Weights of a small GPT-style language model, trained from scratch on English Wikipedia: MLP 128 SwiGLU, RMSNorm before each block.
Each number is 500 + 50 x the weight over its row's rms, rounded and kept within 0 to 999. Layers, rows and columns count from 0. Numbers have three digits each. The size before them is the row's rms in percent of the matrix's.

# up: layer 6 MLP up, 128x64, rms 0.157, rows 80-127, columns 0-63
# down: layer 6 MLP down (transposed), 128x64, rms 0.153, rows 80-127, columns 0-63
# gate: layer 6 MLP gate, 128x64, rms 0.17, rows 81-127, columns 0-63
up80 096:439478406557596399519555422629496470538529606526456519477427540559533495471501474515445462478515506538464450579496524453498494456453535377557508460483534466477476408529442476512542520483544528
down80 098:545504500479518552482561477541439580447608497506461474443556460479531415520479538378542520419514572546448469478483545539561475531492470520580507530649470587566514489491433577502467514527536493
gate81 098:467435487534488539528626536540555475476494430551422476481560581462503537537586538497532508520576475482577560496461475524471409467610502522417418545478405497501501503496604479507570557463488525
up81 106:488480411405551558538493429528491532471476463481466488548415500360458495448500506592448456548519524544525463517585575437520480445532546548595520464521548512471458493576490460474586442430471451
down81 106:540531481494531469500499505506427525497449540498534545487495577458476402487574480394521540532503470513500435468543466450454490547516549495498456573477510479444393583411623496474542554613556601
gate82 111:444507468570433544578386451512573494487485497490469494568545414454443461492542505422461554520567520430574553495591551484478472518605531461451494503585560531581504537480521463471491495536553594
up82 102:369558549427519511481545518556479582481477452542532575399502513553470529515492555510540484493430588455485415520535467547478489556543467615449482450544519491513560539642546512526485523484467537
down82 103:469532497546477358368486499556502465506502539568598495454385442493468495525499496516423579512587442479473507566501536564500495512602484455524427417519460524462462457530519500507505458542438529
gate83 101:376475412578451456547471464508525505425525574455524445488480446490503599523483483570511497501581563488542544447516497478479583502511510560470448474458532449505437595574535449504588527457479607
up83 106:558510490522569515359477518531456479458469513544482559456549467502483514469567477479506501444507357528480458459542484561552533513623439441420498567506538487444586439516500517515429429477420461
down83 106:499558416479494520496593427552424515445624438548441539446515576521493462504433482506438542453491473400526445564537475452441482594444437444474438515481505526421540459531532463543540497537452460
gate84 117:451511424506509488493572398499527559484445545558447473519481460456497491513569447461446615513575509496392488565481555459505524594608580477470527498555474510447505513535499517412500492484475626
up84 108:486465432522510430471455433568527595557552626618528558522506467515473488512494429450548534445415470525452456454483503429427488581507464459456422441479597464550501477490468468448543490531522476
down84 103:534564500477495545475484477556486488499499493553474539406526491559541616563364546539518512537448491498472562460551542470495467488466408407484459540528583505584564555473583449461539474547563581
gate85 086:512499514467572470580442577570493588491414537500477498411465469483419521420513568532493478478461575532599506437513527439460536550407514432523533505484496551504442465562514558444584428572474473
up85 095:501452540375474543461489461473453519459592425448517492467515421475481551501514413465552547497557461521521517554584546501487532437510499517575530526501411559447466431493501607481549410545547400
down85 100:418513489578537540383390476523494474504509570564492447535555576553567539520402432528528475474512568474448527509486458425496435512541463486446512438480536478500457429558402469519411494473482570
gate86 100:519416471395477516494562463460481470533422535556511477505547572380513529535493486531515497446499560517494560461498407569472445484442526486478458458591544547404480640526468593519511467464463483
up86 104:454488523544477516525449494441635489551455540496478502537469487498555476482611525511501416538467473530469463477554646462479385505544454561540507478502394387492483438530485418480510527467496539
down86 111:494434491508428503520519544424453492444476596529487496451555556511584522460544498581576497460429492528521438464552457412552519556467590514459510539476519471543407655483543496501580468552491488
gate87 120:526647514578461483476444559473429452506502514425503477580516523518503588431534535507530479533446473522591513412462502439489467523543489446455585533499469524481460499429445433599456481483544399
up87 105:454405391507521436570520560566515567483496492438502503415472436489557416479520490560564534497563552459543498399510575540538478476479434480562462527527517429492439469582484474425551477587456502
down87 109:537544461503467473516488569599542485457492520573538455481453408511506558418556471520546558418508425521537493541487488614479423524517498433525480400514482591513573501586493461542502446487593428
gate88 098:427446462529512466420518396496437526526471490562530436502499471505531540588509494511547556509566501472552490488453381478394505516506528519515565627490484472541489491518510509363487483383537447
up88 095:424511506462442486549447547464435470468503492485576520528531575437414485530501507496557467491507496506542446539501478510511523498580413577641498529527472479606447530435601542410406486557474475
down88 094:563489518484505469501547513527493475544491538418477572467509455426515606527454427531450543448388577478460507526502444470546583506475518406402532514440482478540560550377461486505506503609551478
gate89 099:405501504571515514511483390478580557554412525537520485528536490483402555419529593500461529466517588542526505488461381453584502451501505465497415423464517467520514559505453495409447495462536492
up89 098:558517583539572527526386469541549511498507447480526538523534419491565470603586516543530468629419509598531501558475527489477536474565491475524542521438477609566442482492485471474496559561513487
down89 101:422465560562417552511487456512407487501485538456538386470476524446542478539618520423525507355551476483530549475544488595550523515501542522474559478491495459467506527395523566517429490523534499
gate90 102:506502561508424452480497559531531542530431438533598443506499459480488519491541459435555422525438597477555552516536578541456442411455504385459546522550460498548442490563380489483489431509507461
up90 093:533462545570493464573476449500582509486536504547421542539483492508546416428523509466465489547371393528542518433474483478547468577454496423433430578465445514545561580496445504486505528496597470
down90 093:458569533457546470404412577505483598576479464533554505422456511522508530519450539611574541551567564507479562599506420408466453473428545519537492480484518501506465482482566453481445540517471486
gate91 103:572559584488460527597392514532563529525478496419526507555492498519576464550570574575565565571476440437563458496497470426479508503494562486549436543527438553493504549477603486544537504483576505
up91 107:583500528495479645509461527487497345575498520547505403543545587458499579478464560579438496487450444416511551525543485499503534520490543489563437528432516438461513479489506551484482545429497502
down91 111:455471514560504456444492484469455558482527596489484570411584507477480532489451561536504452502518424577495597531548577494512472545513508517567525563510613533509562339435494460498490536465439510
gate92 102:540469500487480456539479555486499433492531455531480532483477500439552487446523501464453542439432536474487536401530482359495433447519674523559479548574422494493511569540490471439572485522430553
up92 099:542485500502523504459458539551526505503502542486571582590612556437549541582467535514494590409553525438442452522455416559479500500459573503426476542446492503466493502443498646561471488540464482
down92 105:474537475555616468518574493460533522470434444479486475649495440450533458545465503499470488489536558503590536545478524580469463523554529520521558477522408407556601400492486550496507544530462552
gate93 103:418536478450457500579454491535479513495482499458499407485404437469506492483564533601462480548516564501452477515383461447552500411517550533559563576484454471489498530536621480506474549533541612
up93 098:584460388573546468478581496497613503570410537548505547496514529440508479409514526521525532435475460440504471565538573485561536463471415441500497455495511525494454465574531515599485489391483482
down93 098:535570445382539531522520517508462480596532595420520462490503529503496416405516544549550471519503533562506373530460454500529427561501514536401420552455476544531450444537470495485465566526551506
gate94 103:450605463543501482538575463444435435471451433561524466528538408491504501414559503572514440460463578452596438517509448473478420486564507568500495513576554530448501480532478553392509490539500565
up94 107:454596414562484521568541518501545501460444406465428405492468449607458458467436546494471507558523505525500594530418534468535539481404500509472598461532491447554469472534573506515491450444473551
down94 103:475460474534515407408426523507638491514564512477529529481401460529534529514460486507556536637543557521492500611565433555447501496514455476561529523418504509425597479514550473508502502488521500
gate95 095:464493584449412505465507589403505404521406468505458495522521479554543411506541480479537509570393446454475555458463429460529538523401565463534512544568528463485543567473505525466506594457479510
up95 091:532436446449365531503560493535467508497464545519480543462497475482507471565538604509445504510544427555529465598531467422565613478417448439507449438544516576566524498556477421527447534494510503
down95 092:407510522527557437517489540551574488459525407529484546431495454491491549452434545561552571443576528411470489552507520430439460466439467500589506454507542463486395418570419471433498525478527474
gate96 095:438541456462494459484490459573557523445496474476536430459524440529559588579631450525555437520532493492553509523438546394470452415485466439550471481497511491417481540387448476498566479515536437
up96 104:512486507399526527589546491462526462396502511497486381510562446542460480571492560502480465500551530533513472466502524531593625502521515502512489574554512540428554594522540480429524433533405430
down96 107:436472517462481418428454518533539568567473452500582479466498541511472549480400492497561505441465653484510493513434503542585538401578455517473565536523466533548563526514451549554534456449562468
gate97 091:436545527497488531484454367427415527504436500509450496537577517552478435496591518521412502526518486397491503495526463464490491498553496481366483458584444484447544574527437495466498569534413464
up97 108:420460500393521433603550523495521560491450483376497504598488517447524577526479554497525558548555439530549532477461444445516549488452415570486513449494585569513518484496476479422536450480512579
down97 104:499508447450496569446502468492482579491492499617550478534453548551456502483547428484507489420475486544523568500474444371452512543569430501439569507491526542584459457482551452606486565571569445
gate98 102:512459488546508474564502599521542545543582576540449446461490487534539480476595462420509533485455536533476468501397477617530407595495511450383552443499450435504474484483514450494488418490551493
up98 095:559488478446522458529470487498444321462459449576411404474519441518430571486519448530442507499474547555480461537434477408490585526521553517477426545484556446502532506448484547462479451449530516
down98 092:513488524553579559468410501539518551564578529475487557492577533484459501502492499469606422488534493466517488391408509545462424472478458530417477438601552500509473575559546562556536434525555542
gate99 090:523537547435582548562506532586614551490491518578457467411520481539466557481523594533589593487458520502451554534445473505556484516480461528409455476475538464511519461591577482553415483482506447
up99 092:544549376451493485557452548358457488543423466455488450526543546515467527512545578504567487404502538506445475531534564524527480480510538620543515412526466464478526545427452485547412543512485498
down99 091:446441512475546594547456466538594542450535525509483487515452458446463546509428580543613557546505476459585583518507451427456400509518483510448595535488553563525497450567493482476567483466451440
gate100 088:490473561505472562615492469597477481392540534502541532455462481565469509472487486470615629578487585564448535542474528522505529533515431518439478467499516565452442454489493550537522530398517457
up100 088:517414582480639533437434529498447473513535486563487467551529539474537490550421446472421478427550487439531532435467493461582543471492424517502540569483538518609501580544464471509487526568568460
down100 085:550570404490416457527473485527540533580361515493533493583455489426445469515518493509491481557368464542474591536476502433515541496498528451480500489442462475529434597476597486473526431471515513
gate101 094:472525478455509468560488506588545625488478561495480581527548462531440516501651459569607553420519513557463503519420524492552514390552424473467502514514509492422520495521434538518476522545509527
up101 101:523524580383430533445416609531467521502546490460563435494472537473518599482508537427435541500521513544566511537534520548469454517464467459497397548521548490543510464490534442434406435525521407
down101 097:513517477492602508552629510486418478469528477437455507444401476484613443523563495490569549540510553457494530462427447525566494511548520478611550448521436540483466436548463533488580526544560511
gate102 103:492541542537453479469459581474534442409474527542672481481506562503494481549512543508519543536459495472553486525459466484525471459425618372422560541549485455502440536492465471426570520517465516
up102 096:415495472507571590492530503561450542512491497547511547484569502591453426386596451442574558505555490501581553540516472513476513525515508467539494526452554498519546455484549638533411535518530567
down102 095:428523490378457532565445518571502443548518530436510484494554492424468486454502528462494653470534586522452555498486446436572527535456510534551541537426531591510470571397464493516511446508511526
gate103 095:492483487454456616515493455513629513505500470476500475493540479541548533474537444527493518560577478484485537500493405562418424573530463457460493523360488519531427494481516508627540486405545544
up103 095:384603537529612501456465629515575557499521500531552410521586540492448549458482496485474528561530514445546469503501482544545547461445452518467461557490477511468494543419474580587507531564520520
down103 096:504440536456490526438520544509409499549542446469456538483470504562467536514537490407590490498500483489530513398529513350476441495590470522467542595493584462593450600467448489501426495506472512
gate104 111:540480510472462513512602517405380491513490485517551531511513503517561487435503503398687467524511527520515555467475525534440553476461551435456474447512579529538452580407535498453502477472524536
up104 109:459486539510423568475518490516453505421491461444522405499462490469577565526551506484494599480512550485482623568581453542530545480509441518474525484411551462586486449559553502505555527451541370
down104 109:460583562508432513544494519554544486561607535575567541441542436476576487513515457518538479514453484510500469527448522564447595513529516560631444495429460505464582491438623498502481499529526448
gate105 112:513491474521407575502430507534398500467487507469489418553531503473564546379465503510512539480580607445525603419493402509500534420549473480579422528501521437506529510477439485533444496453500536
up105 108:551534555523519546553466464593484457428546553511553498564470454477553626520434451593578470505380601496544570471482521503484466581482484511464434462529549452439492541525513441495488444553482466
down105 106:447479462499493521535499479531602465493468568535541453490551500562409514431527476513464492571352359559475506538488474560475507462512408475506523574468480525473538425529499597528456457482584472
gate106 094:444451511584452490502524458490595481465512490451508540560581424552560541548548523512442587432534436450474545461462428478429506511513498439456470584500571479337500488469462548460554463461492510
up106 102:579453459507434436442499544482527461491553515485459528573539603477560454543447498521501497628510546548466525413482460513465571536522550502510446526455501553516526512547314528534444456518518545
down106 100:451457532521498495516486490485505456469485456511456491490526509592520495483442548473545541567555522567418434573460502425395484477505512460544554586596616482461644428554525495459429460522485535
gate107 091:520540518507486474454541440492482494454524497603463473566530554468588586517546417529515534450440501367474480537414482448542538556578474475460395517538447584526586490532542512465442472550455547
up107 096:459498517546510476541517461506539617512515518461502585450384525449491453453474510413445567487499493519490532460508472450474509465466555586561504539463519488495436464494526385558385525517563639
down107 095:508547481517483545478495567563528565529587521516615515465465481503573521503487420562475541518561497492509465480464467493401545549506508496448434517517521609467514380574462636501564558567468482
gate108 097:484492416504455565528546475460584522473513486518555516500486521484533570585510524457541556509544576522591561509445553531530478394468630530418498488563528424479444469489485584493594504589518454
up108 103:472411439499563467496448506435534450525448473529522501451395462594581423466542525624453407542560450566492532490512557451537530524580523489534592487547468452440470462480451541501490455509440481
down108 105:529537452486467500551563571463517463468482528541490561555534482448466447553510427517474529386580394486459502583539540528501447527579418522529482475483495526462421372569524550407523513509574469
gate109 110:476553468491463550449610484494526490463510563527532499515514479483519487359506523504508547561500514462537473492559471489472517533485539389490504482486428509345436534568601510462455390438525576
up109 099:427605547433470554550565540405635490443591454486546444439512506560563469505438491496435531492520578497530537544458486513493602501505453549504550509405487551519480517456523522420484510454463517
down109 100:516447491554591475470491421412414563478583529467449544598487577493481566569429489512473499528485462510548493552544491486531454460516548550540436424544504463591576528539554528461438553523546409
gate110 095:532534501482447451398480491475516483439536542481505567487490551489519488405532523402514549425518599536477514494543609519529439581485497400461493549579458554512491490483450501498591380562469561
up110 102:476462485529479495533480535404456518520380465544532519532368473463464553584506476570504533503514470522479561488493538388492425470541494433561518537485438512504499506582607413390513515492446467
down110 107:481566485542421437486461457589565506451488526573472406494474489440484478409518496404472532464493562608475534526465503453475552581476499456540493571459512551530442527569426463502513427604514572
gate111 081:479522506514471601543464505555495408460519510440446515477544494554484554508559520529537519585550510520563484491551525559496539574421468492551616464582586449586525486641514525558464441478532528
up111 086:535594511549520507429514517506470572437505445504509548515439526429409529543428449466502501482556548536397442642414461487378482430513469523529451528510496555524483520475503463497569461570477459
down111 085:445424449508479488528477469572507532509508584459398394499415516446529499455588611481531523472442516565536583492520477437538490585474499450437449479490542420454496488472529531543420532430540564
gate112 107:572535471430523437419502559464474502490421557477487565565476510513496429454572449468568473468467536469534510459543536449577499596481593448557408494590461530512511548546527428535602456460527459
up112 096:500495544496467404529433519480541474479537566514445525541511554542466632505487526545514509611530556433469544553448437549502523484524467561459441463592530553506489575392468498522448568600553540
down112 093:574486423471513522470522614583448546507499460518417512561402471453579473481562491544465486519548533444548564509436527501387475554443473514482504440507495553413480542563564496460519571405525523
gate113 111:585502487526457409491511444467452516503561426504493469567610518530532500554586418520452480527509527573488545530420512410570372545531539518504426466587511472532513532410471520505499423470474523
up113 093:429417451476502423463428372513551510525502506477430515504452485534461530560496495578475466484568509580483501470559517433576437420530526544488490635464538547554422548519471475427487508569508546
down113 091:488467467499498509527471532554516586450620586502468482538466501458490601525524516472505557446553455563498441386555546505439544609466587492432498452462512496486491518539442492489502589444614523
gate114 108:558573522500543484538484459428504454563443442551442524468580508392582534474591515537569536483482492587400533457475510541506477565483586444485542597499470485580505612470475483497457509548514482
up114 112:475512424650479431464495489580490458595521604481597498466536477518454469522511523524456478482516493602493485572464520511538547437527536435517565480456530540538490498586523476467461564495464375
down114 113:431423519488484539536506421463570539525508526531507553436537508467488489418454430532553504625496578531534478484543466446524533438437559542452438436484569434398504500472413401463539544559508499
gate115 107:529486462480522443525478444400537503512448539552544502438503400514433419446533539475523512464478578459535503555422475399601488548543526411514505546532406463459398469441486494463568447517547537
up115 107:478435434525490468469529597493459473437487395492502517542459526516465419574501471404536488475528429570516488439529642470475521494586444443533569515579468549514549527477493459494495509587589540
down115 107:472515473527474570501471454437544566529562543580509523451531489517466515445537482456458505524587455576448410514573482432468451455518435490445611582450446580433436478548456477559559422540465487
gate116 115:574529450517381479452457583511410465509460558475522455526424553437487495545632553478537443486447462522506515501489494517568596518487508434482553509470406540467479594548548537473551509456422491
up116 101:501526421490476501489550472398474515440492481527617582503449560510439434517556485496520504461486546495421525532500567468562610515553420543514521427601438549411466479570531534529453506577472529
down116 098:537419485529530483507559489406449520521519460425524534599482483580553473492582466520453556566443472457459463522549530377494535380525464504537512465517538510539536500464527513580453577471415410
gate117 079:470578503490452578535587542534451587493494554524575531466468600535521505506605553498512559435531606496509523492511559554469526438437501426513480503529496401368474521471485519566527460559535484
up117 093:476555500486439620553548460467511548498563487510484582454445559546571511562419593552546517473562505376457557471546538552505471499522448563467473565486510450507513428394478473453488478509578469
down117 096:575487513413544522470489427475612422557507487504503513437439476600517499574473437546447403526477480505528467564466473552481509520519425491512492506507493481471617365427526599450503525489482503
gate118 088:569497541491449439484522572577463440497468403478545388535555466535502395468559557524538532511552512526551528589506504532540507406483541511561457507539542410532521470594509543439435565514467437
up118 095:481375562551499526541385482538493508523455488568494458452542588496500577486510484486486570457484532549512467509555419469386550534618472448528558503531450392518477454426497562539528457500493496
down118 095:486534505498517555542559500585467490429585478486545580497504447492473411537534511528526504556605546484625535523433503581589509495500511467536513468537492572511473344503496507488555534581431478
gate119 106:518491491456471462429499512559593538582424543585495558545532582548511500460467505432484509544433536527473474479411446511429463417529448491585464437475448601502471567457489436599463527556530524
up119 094:482468436474555581492478476473482534461499494490494499440595526530545495444460520401427408418490470460569434409545503461538510562474499451506488509517490520496482591505462412644614480519512542
down119 091:550444470542530458444526557524464509405475558440486531508497446512584462485549495586554454474501431441529498533500497570452485493553537402525475389533448459492501380440516479403441517422431461
gate120 109:476462488554494442452481506583512466592513519593433479445564461471585510508467451499442516480518543515486417450508463495473375483576473488480494404459460524541474546585468366493468417558535485
up120 097:366504534512471550466480508431559506439552520588472513437420557432463445372512471430582454483585507519524494493472545485539419456509478521457479412529561470547508484501427492551470491578479543
down120 098:538522459425481478592591514478485431493464509482532595515504422468546451545462497456437468530416478554484417401530447534519598517441531523551480533545460524524497480550593539405511584436548524
gate121 105:449545403531582422591451509471430427602519536499502535521531535454458512545573454487554437509487468614521454484531522461629513575494520572443503500528475536519432509479471492538506503512589566
up121 096:461486463520509506526463477437489416387419466517519521490486573593542523520433564428478483502624513553537459496508493504423593425527442471432455510447479515509534499615375477521516511514479478
down121 101:459478495509493519477444521436431519508521479458427542504544579523502498524506482507537595374435464512541513530506528431573456522542427522498439512529487467562522681500503437505493526609565570
gate122 095:555546431482532467522465498469513454512454527573625389459590498493514482511439530551469504462411579514515499490468533481570457538541516554598411525544461523493470579405471525445412531460551476
up122 099:435480518554506554539464548498510476472589541456453529590457549484558429539456486557510544507555473478510548530479675458511449467525587467489537509480536510487508520519353521429498482489449600
down122 097:455517528519466474430454531526509507497460443468562449467550552570495522502493487542437427547466464451523471478552436557465554458449588435562583524494570582430462600601599496435523500469559550
gate123 089:490573511516490507563562525635515526426568437515517457550569453534541486469589450504517491568530478553455607481440543528414505503504477494419486408551561577555503512547494506439524431463572495
up123 095:462500451507537587539485479441528503508475406455591499545484490454456528507478434534540465488437615409513482572559484446480528536566534381480556450539500539461595514551524423511518407476519422
down123 099:520455507505512525498558473482379464532514433442469477553484516541529479511488501547499552472494540549471443452567448488537482576435428565608562544485429501488406639469616499506437547491500554
gate124 112:585580463524508442469586532483465472433367550550604440480545493526547513457496486490514513539485505511457442495586483437492543527466527496431485553564413517481507501478569465399594540506577557
up124 106:504432554553505448494513526472461609487481472492575581518547303524536459500545530555481536464497501543487436571517431463575404459444495500413487514488560546443533482484506471484496507536547440
down124 105:535507458384451572467505523463428514472582514539498532519510469495545499529544587501502477597503553547476482544528477505470432480552459606544504638452490504494423509591428445524434493465462405
gate125 093:588460511479478492472558436489548560507491549459516495533559468394526467477532502482567531521586469409480602483450503428521452560543493485542494509535505489385435460542535567619494455431404480
up125 101:507532413520454484475487442602568440652546487516418591434502550535523576519575517484502456534493451509512551556444526428421534436519492459544530504453501527534480471448439491412447528483504559
down125 105:544523540526390385493452476500518452525354524483493407495460447508536510438476459512470482584510547487486467628477417507541497573550412529518521539548507477467497468424556565540527504461450487
gate126 109:543503474461480473507501382529566528498464457538539428647545495484521560538570457583508475493507468532528561602490575472531506551608602496468522503491475482545442410441560467532572497484492502
up126 100:444484541426494479528489502418406567460524505531577470589469487461558493571512508495474446462425557475501525517559519543509400435548521547514457385441561450547438556486496412499527605483490436
down126 096:559499435553543441554467447494500522545462512479537563470556512621517573439466536464438498596535559541522394443468517454518521576437435556492456509533576485512511364447571460505457496492498484
gate127 101:367616431531479529547648529436537390492489541486475546445473538473482494513518489467522548502466582519500510509517517501555510518477551447531445460519552483585511584483459525479528512613567471
up127 104:544469522456487473566558576491510430535563559582531471464410448580449514474513472527446506483401452548459480504539464426545535482516593545479441580510440575469495569512541568589478541473437428
down127 103:474505493559487450496443583463459486429378474455444490505485532411466526542473501475516402408542575538475551465560521405480523497459448584455425527403547473585499566490494525476487418520494543